Part of a small language model's weights.
Architecture: RMSNorm before each block, no biases in attention or MLP, tied embeddings.
Training: a variant of Adam for these matrices, 478M tokens, 10261 steps.
Each number is 200 + 30 x the weight over its row's rms, rounded and kept within 0 to 999. Layers, rows and columns count from 0. The size before them is the row's rms in percent of the matrix's.

# layer 9 MLP gate, 704x256, rms 0.0573, rows 81-89, columns 128-255
103,225,117,207,221,209,165,212,108,218,197,231,201,178,237,248,216,136,160,263,205,190,149,209,178,187,212,176,212,202,203,254,167,181,149,187,180,166,229,140,174,204,165,171,217,232,154,229,217,215,244,234,231,177,204,170,198,206,215,151,182,233,196,206,173,217,220,165,201,174,159,212,208,256,165,200,185,196,229,189,188,186,220,120,157,225,187,186,179,216,185,129,185,173,143,233,207,250,197,185,193,165,172,229,231,191,187,190,200,175,149,202,201,225,234,222,197,259,179,226,210,238,196,220,186,151,203,196,191
098,242,244,184,171,248,240,193,162,182,166,222,240,227,163,182,215,240,210,235,202,203,189,220,180,212,182,153,220,177,229,224,203,238,243,215,193,177,159,247,196,188,174,185,190,199,238,196,178,198,246,179,227,170,152,166,206,208,210,161,198,210,189,217,214,158,234,185,174,216,146,221,214,255,196,170,165,233,179,157,181,239,197,211,159,140,119,205,235,210,190,195,179,220,219,200,260,215,198,245,196,188,236,220,182,196,159,228,210,217,261,209,139,215,228,212,206,221,262,226,217,247,155,170,218,233,188,201,201
107,148,199,201,182,238,197,158,209,232,196,248,244,232,243,254,229,190,195,255,181,199,231,230,200,180,209,174,228,166,172,213,198,197,133,191,226,190,215,187,172,199,195,227,224,206,210,185,179,184,181,223,243,190,164,202,193,226,257,215,182,233,226,207,218,249,150,201,180,182,154,187,229,212,256,205,197,191,217,198,196,219,199,252,196,189,185,260,245,211,222,196,180,189,188,183,177,145,149,157,186,144,186,171,229,197,244,159,175,189,181,227,221,143,252,214,184,248,265,251,207,249,152,189,198,237,221,198,206
097,137,180,219,218,160,223,225,216,241,196,197,192,257,255,214,200,222,223,168,162,145,235,192,219,228,192,140,244,192,259,162,181,177,207,192,167,176,229,223,179,262,171,206,171,211,114,226,167,229,255,198,163,246,131,218,154,247,221,224,189,210,221,188,201,216,214,179,176,227,216,214,239,276,162,185,247,188,229,234,162,208,173,184,227,202,211,177,225,194,214,208,264,186,159,144,213,198,214,174,177,245,198,222,201,156,240,222,175,152,217,214,174,187,203,213,184,194,178,204,190,214,185,201,205,186,244,234,264
099,196,169,201,225,190,222,154,216,182,233,160,164,239,177,203,203,199,185,182,197,195,162,179,254,113,179,157,218,201,157,233,163,129,237,227,185,189,126,191,188,177,227,206,230,192,185,184,212,211,224,249,219,183,260,150,171,197,162,185,182,175,176,215,216,161,233,234,209,233,138,182,213,229,220,228,188,166,216,238,192,200,186,213,191,204,218,209,193,215,239,194,198,199,187,187,237,244,194,280,170,224,242,187,151,177,207,212,252,158,199,220,200,176,209,153,179,194,201,204,159,187,182,161,247,128,196,178,196
098,210,212,196,189,161,241,193,237,179,197,242,144,201,175,175,228,217,206,215,184,171,161,182,205,223,205,213,212,211,191,237,145,221,206,181,181,205,177,201,273,192,166,142,169,181,159,162,192,207,171,183,227,223,164,207,198,220,191,198,167,235,213,221,189,241,238,280,212,198,121,217,250,247,259,217,185,192,164,196,196,174,179,185,244,144,216,206,218,190,209,176,183,251,185,220,168,193,205,218,159,201,148,209,169,153,210,191,188,189,180,212,167,202,214,202,199,173,218,241,152,221,176,194,184,220,208,161,241
096,177,192,233,182,171,175,185,211,207,205,244,248,230,168,244,240,154,212,217,202,146,152,189,248,186,139,234,221,237,165,220,209,191,221,208,193,174,183,182,220,143,187,247,235,208,218,167,202,184,189,173,193,210,194,152,175,207,188,186,218,200,219,181,180,173,184,171,209,200,156,219,197,222,246,275,188,237,247,225,229,231,207,235,240,151,218,209,202,188,211,220,171,214,166,182,261,207,226,184,178,229,254,165,224,245,200,215,170,159,201,196,223,202,248,247,202,205,168,206,237,193,188,236,193,215,221,186,209
096,202,196,214,175,216,216,210,231,183,211,219,216,180,188,230,237,191,187,216,194,216,237,215,211,209,147,218,243,152,194,228,219,177,193,208,148,191,183,211,188,160,220,219,210,196,271,204,221,196,229,211,171,188,214,178,226,232,241,209,262,182,219,202,216,185,190,162,241,161,173,151,199,231,179,159,197,224,213,229,218,215,197,176,212,135,223,180,238,204,217,196,116,139,136,204,222,145,227,163,167,156,233,265,189,214,239,236,229,181,186,193,150,265,182,211,239,207,183,156,216,243,181,207,233,172,233,180,204
103,244,175,202,217,155,170,203,206,183,215,192,188,205,157,251,184,175,208,244,193,167,190,175,206,207,200,160,232,147,230,168,199,167,232,148,185,195,188,195,201,204,164,185,220,236,197,147,230,230,228,180,186,214,236,122,210,172,156,185,224,177,192,162,180,144,168,155,149,214,216,171,190,210,194,227,226,238,250,178,207,199,193,193,203,219,177,211,222,163,187,223,254,206,256,209,174,124,174,192,206,239,185,177,272,233,169,161,171,168,197,230,217,209,144,170,193,245,204,199,222,275,197,183,218,228,211,233,229
# layer 9 MLP up, 704x256, rms 0.0576, rows 81-89, columns 128-255
103,211,241,140,230,176,207,182,191,177,282,195,245,208,242,249,179,214,261,216,155,178,198,135,208,229,186,180,222,172,218,192,214,158,163,195,174,251,186,203,215,208,160,184,233,208,201,227,224,223,213,167,196,250,214,172,155,191,202,221,192,274,174,194,186,223,258,179,183,188,246,214,243,150,134,221,191,188,211,193,207,217,219,204,195,219,175,180,242,174,121,169,157,184,255,204,184,171,125,159,207,186,146,197,216,255,212,190,209,261,196,226,276,225,221,177,223,242,201,216,229,199,180,184,192,213,214,209,172
096,161,229,201,275,178,217,200,208,226,230,153,190,211,164,236,194,197,196,164,185,232,158,161,129,160,167,179,181,204,203,200,135,238,219,176,229,174,207,213,206,256,246,164,173,152,208,162,182,162,199,147,187,227,269,186,177,177,220,159,194,198,213,203,142,221,171,235,223,215,132,147,238,242,259,178,180,184,195,207,185,205,204,204,170,247,182,186,219,165,244,195,156,243,160,211,187,199,154,201,188,222,189,242,167,134,227,191,223,154,255,197,191,146,174,196,177,203,231,128,203,165,184,184,216,183,211,203,235
109,180,199,208,206,189,212,162,224,186,209,148,266,207,220,209,201,244,196,214,176,247,199,193,229,210,191,264,152,191,189,239,241,187,243,197,176,208,252,237,167,186,249,138,216,237,181,253,188,188,189,279,214,212,232,195,150,220,234,221,213,241,162,225,199,212,213,185,210,190,173,221,194,191,242,161,199,203,186,190,200,173,201,246,221,210,187,174,174,145,227,200,245,203,216,209,160,239,258,227,119,202,200,203,213,215,203,255,238,195,240,219,227,197,194,166,241,198,190,169,155,187,218,176,267,216,268,235,196
098,242,200,225,243,208,270,145,203,213,243,171,243,207,144,174,141,167,189,160,207,213,220,201,260,214,203,183,172,214,199,257,195,221,165,247,160,180,200,169,226,156,225,215,177,213,232,204,231,159,240,229,169,189,263,193,179,191,218,157,191,199,154,179,225,230,152,220,134,159,145,155,204,137,181,247,170,181,164,214,199,215,189,244,231,202,233,119,134,200,198,225,204,206,149,195,215,238,231,199,164,148,165,265,196,215,222,197,202,164,211,225,227,181,209,208,207,167,239,180,224,208,240,282,170,196,150,226,227
097,177,205,235,202,170,176,206,157,213,203,181,238,155,131,238,174,152,192,164,143,204,235,240,201,237,158,138,111,237,158,210,219,197,194,156,213,173,201,222,174,217,193,254,157,198,192,262,190,211,213,244,231,238,198,197,205,215,197,187,200,189,213,148,208,204,202,171,179,187,187,167,194,175,130,201,189,270,242,179,248,219,164,180,187,183,233,205,174,197,264,171,189,198,186,214,232,119,233,188,214,237,193,244,210,216,192,218,221,196,157,236,204,241,185,199,177,219,247,196,162,197,178,182,171,206,166,197,156
099,180,226,172,271,164,231,193,201,206,201,199,138,179,198,253,201,164,222,199,240,165,176,170,205,192,203,172,190,254,163,206,166,200,160,255,219,155,232,191,186,192,184,185,191,184,177,206,215,225,233,188,191,167,266,233,177,228,221,224,213,217,198,201,197,235,157,212,190,208,230,169,196,135,196,229,164,187,176,181,196,232,160,146,197,160,247,214,240,193,226,165,191,188,203,167,168,222,202,133,177,202,224,246,151,186,178,143,232,221,211,174,186,181,244,148,218,186,238,249,179,216,171,228,214,177,221,188,188
099,157,180,184,227,215,222,186,168,190,184,162,159,203,130,215,214,182,211,161,241,220,216,205,229,198,177,161,182,182,230,166,236,194,214,207,181,219,179,235,266,245,203,192,175,209,218,174,226,174,140,195,179,197,194,168,173,204,134,205,205,179,147,207,213,207,194,256,202,202,173,170,190,135,129,237,222,226,173,217,211,236,239,201,226,170,191,232,227,166,155,199,238,183,171,243,201,190,222,223,180,198,156,214,238,227,234,218,194,187,169,222,195,209,216,193,246,246,193,195,166,285,236,231,206,189,199,196,226
096,146,170,224,259,179,195,214,150,230,226,185,204,201,188,209,269,165,194,211,180,184,225,211,244,247,230,191,178,191,188,136,227,181,230,197,156,216,256,188,214,185,196,145,226,235,167,171,244,209,220,183,206,173,176,203,235,212,221,261,224,213,210,178,208,260,188,172,182,195,187,220,213,190,183,175,186,186,194,220,151,220,243,207,152,189,235,198,205,176,188,227,178,239,260,189,252,211,186,233,209,223,145,209,143,188,257,190,179,235,163,205,177,213,210,227,194,174,194,203,162,154,151,239,188,174,226,148,220
102,264,185,209,227,229,218,222,123,165,197,226,132,238,261,171,222,170,171,188,186,190,156,180,247,164,188,258,183,176,272,132,203,170,195,218,211,193,193,188,206,189,216,218,200,173,129,209,176,244,189,209,181,197,168,224,168,206,232,131,169,197,186,189,149,203,242,171,166,207,188,218,159,220,212,245,256,189,219,234,195,254,155,169,284,156,190,164,154,191,207,213,213,216,161,144,197,253,187,229,177,255,215,237,207,171,237,203,234,203,176,212,203,215,180,213,226,189,156,217,231,189,171,188,198,179,143,189,193
# layer 9 MLP down (transposed), 704x256, rms 0.0519, rows 81-88, columns 128-255
102,201,229,218,209,241,226,189,220,203,166,210,242,216,214,209,211,242,212,175,210,201,214,159,215,200,136,196,206,223,169,220,186,172,227,232,212,241,207,220,175,222,192,206,196,198,225,190,176,195,200,208,163,229,190,167,216,210,139,158,257,158,171,148,172,209,179,192,198,249,258,206,214,231,177,151,173,272,155,274,227,204,170,211,263,163,158,219,226,163,200,207,199,190,189,192,185,220,137,232,170,149,201,229,208,152,203,220,161,211,214,138,180,217,164,138,197,239,157,190,140,218,181,234,176,195,179,234,206
096,250,229,231,177,210,210,186,170,183,184,213,188,153,185,169,113,183,240,245,143,174,129,148,218,173,187,133,144,222,204,141,237,233,198,193,226,182,197,190,228,201,229,247,207,253,197,190,178,177,197,263,170,157,193,195,179,185,206,165,171,191,230,195,229,224,203,195,156,154,217,205,193,219,220,180,193,198,117,182,207,215,197,161,216,229,225,196,161,203,167,186,162,154,183,201,184,159,229,239,179,207,234,237,158,206,252,227,168,208,174,164,244,202,244,198,177,183,213,151,220,217,269,208,231,214,178,184,242
106,190,211,176,182,197,201,200,183,199,163,156,171,258,216,227,249,204,190,247,160,221,209,222,236,193,159,206,210,200,157,168,210,172,210,252,192,187,224,191,171,158,257,159,221,191,229,229,228,217,260,195,184,226,221,222,222,210,226,176,176,184,265,196,272,218,205,206,220,153,206,208,166,189,231,204,193,225,95,191,142,215,212,179,181,171,194,143,188,137,259,210,189,144,231,209,201,217,138,143,183,185,148,154,239,147,233,248,193,137,158,187,180,196,213,172,209,207,180,226,231,250,259,229,219,168,194,221,213
099,283,220,219,248,216,182,183,176,229,201,192,159,193,153,160,209,205,222,158,242,175,180,170,238,239,232,157,270,230,188,192,187,248,238,167,219,205,216,222,227,201,161,186,180,207,148,159,228,155,198,212,223,196,194,181,203,194,209,204,197,200,189,213,228,193,170,234,185,196,190,212,160,178,233,143,212,224,167,233,183,212,245,194,130,229,204,166,228,205,159,150,206,233,212,224,248,216,186,226,194,185,230,192,218,144,207,170,186,169,148,221,252,212,227,234,182,191,220,238,196,216,232,182,165,251,200,193,200
098,220,196,158,170,230,184,246,190,220,216,226,204,205,236,211,183,216,176,197,209,158,229,189,210,226,201,197,234,176,219,148,166,187,171,246,251,185,221,243,231,187,197,176,196,216,184,175,172,195,159,178,306,187,209,162,154,200,186,191,209,150,187,233,202,269,208,168,163,169,241,216,257,159,182,188,155,206,166,214,190,231,192,179,140,212,197,193,213,193,174,226,185,198,240,173,215,234,199,206,152,202,225,178,188,216,145,223,208,228,223,151,190,181,246,235,233,148,215,262,238,212,238,246,224,183,245,232,234
101,192,170,207,209,200,203,210,201,225,233,169,237,199,170,229,222,237,180,238,181,204,217,184,197,185,224,207,198,165,266,200,194,197,201,189,174,201,203,111,134,220,210,178,195,207,211,223,200,187,202,167,154,238,164,210,205,189,208,217,201,145,196,140,207,225,232,158,259,197,227,237,217,192,176,188,201,199,241,225,257,151,209,184,171,236,157,130,191,187,260,207,206,158,198,226,179,122,213,159,199,190,161,240,247,234,218,228,173,164,207,186,178,183,217,245,155,206,188,193,170,266,212,212,235,240,258,191,200
102,230,191,190,181,172,221,208,187,189,228,189,205,195,199,175,210,245,205,194,199,187,200,174,166,239,195,160,201,161,143,253,189,165,213,164,164,172,204,211,162,234,213,182,182,219,212,198,214,197,121,211,275,150,196,256,210,177,146,161,253,196,178,210,178,205,192,217,189,208,199,198,222,226,172,166,251,194,249,211,204,198,158,237,230,203,157,240,208,205,186,213,206,221,212,248,222,198,203,221,212,211,170,183,201,213,232,145,191,237,190,197,231,176,160,142,229,180,229,220,218,244,215,172,218,178,162,219,245
096,182,174,213,183,199,189,237,130,188,242,220,225,179,189,236,190,166,195,225,177,222,213,220,217,178,175,183,212,194,203,218,179,202,174,254,199,187,167,233,208,208,213,259,228,155,130,157,190,205,215,226,229,172,169,183,192,249,220,150,175,216,166,222,192,128,232,167,207,227,207,237,225,194,211,218,224,164,160,217,255,216,206,212,198,143,143,189,180,168,200,224,205,233,187,180,159,198,204,182,146,198,206,200,170,201,243,187,232,181,200,166,252,193,255,178,172,243,189,163,229,193,181,205,217,179,167,230,197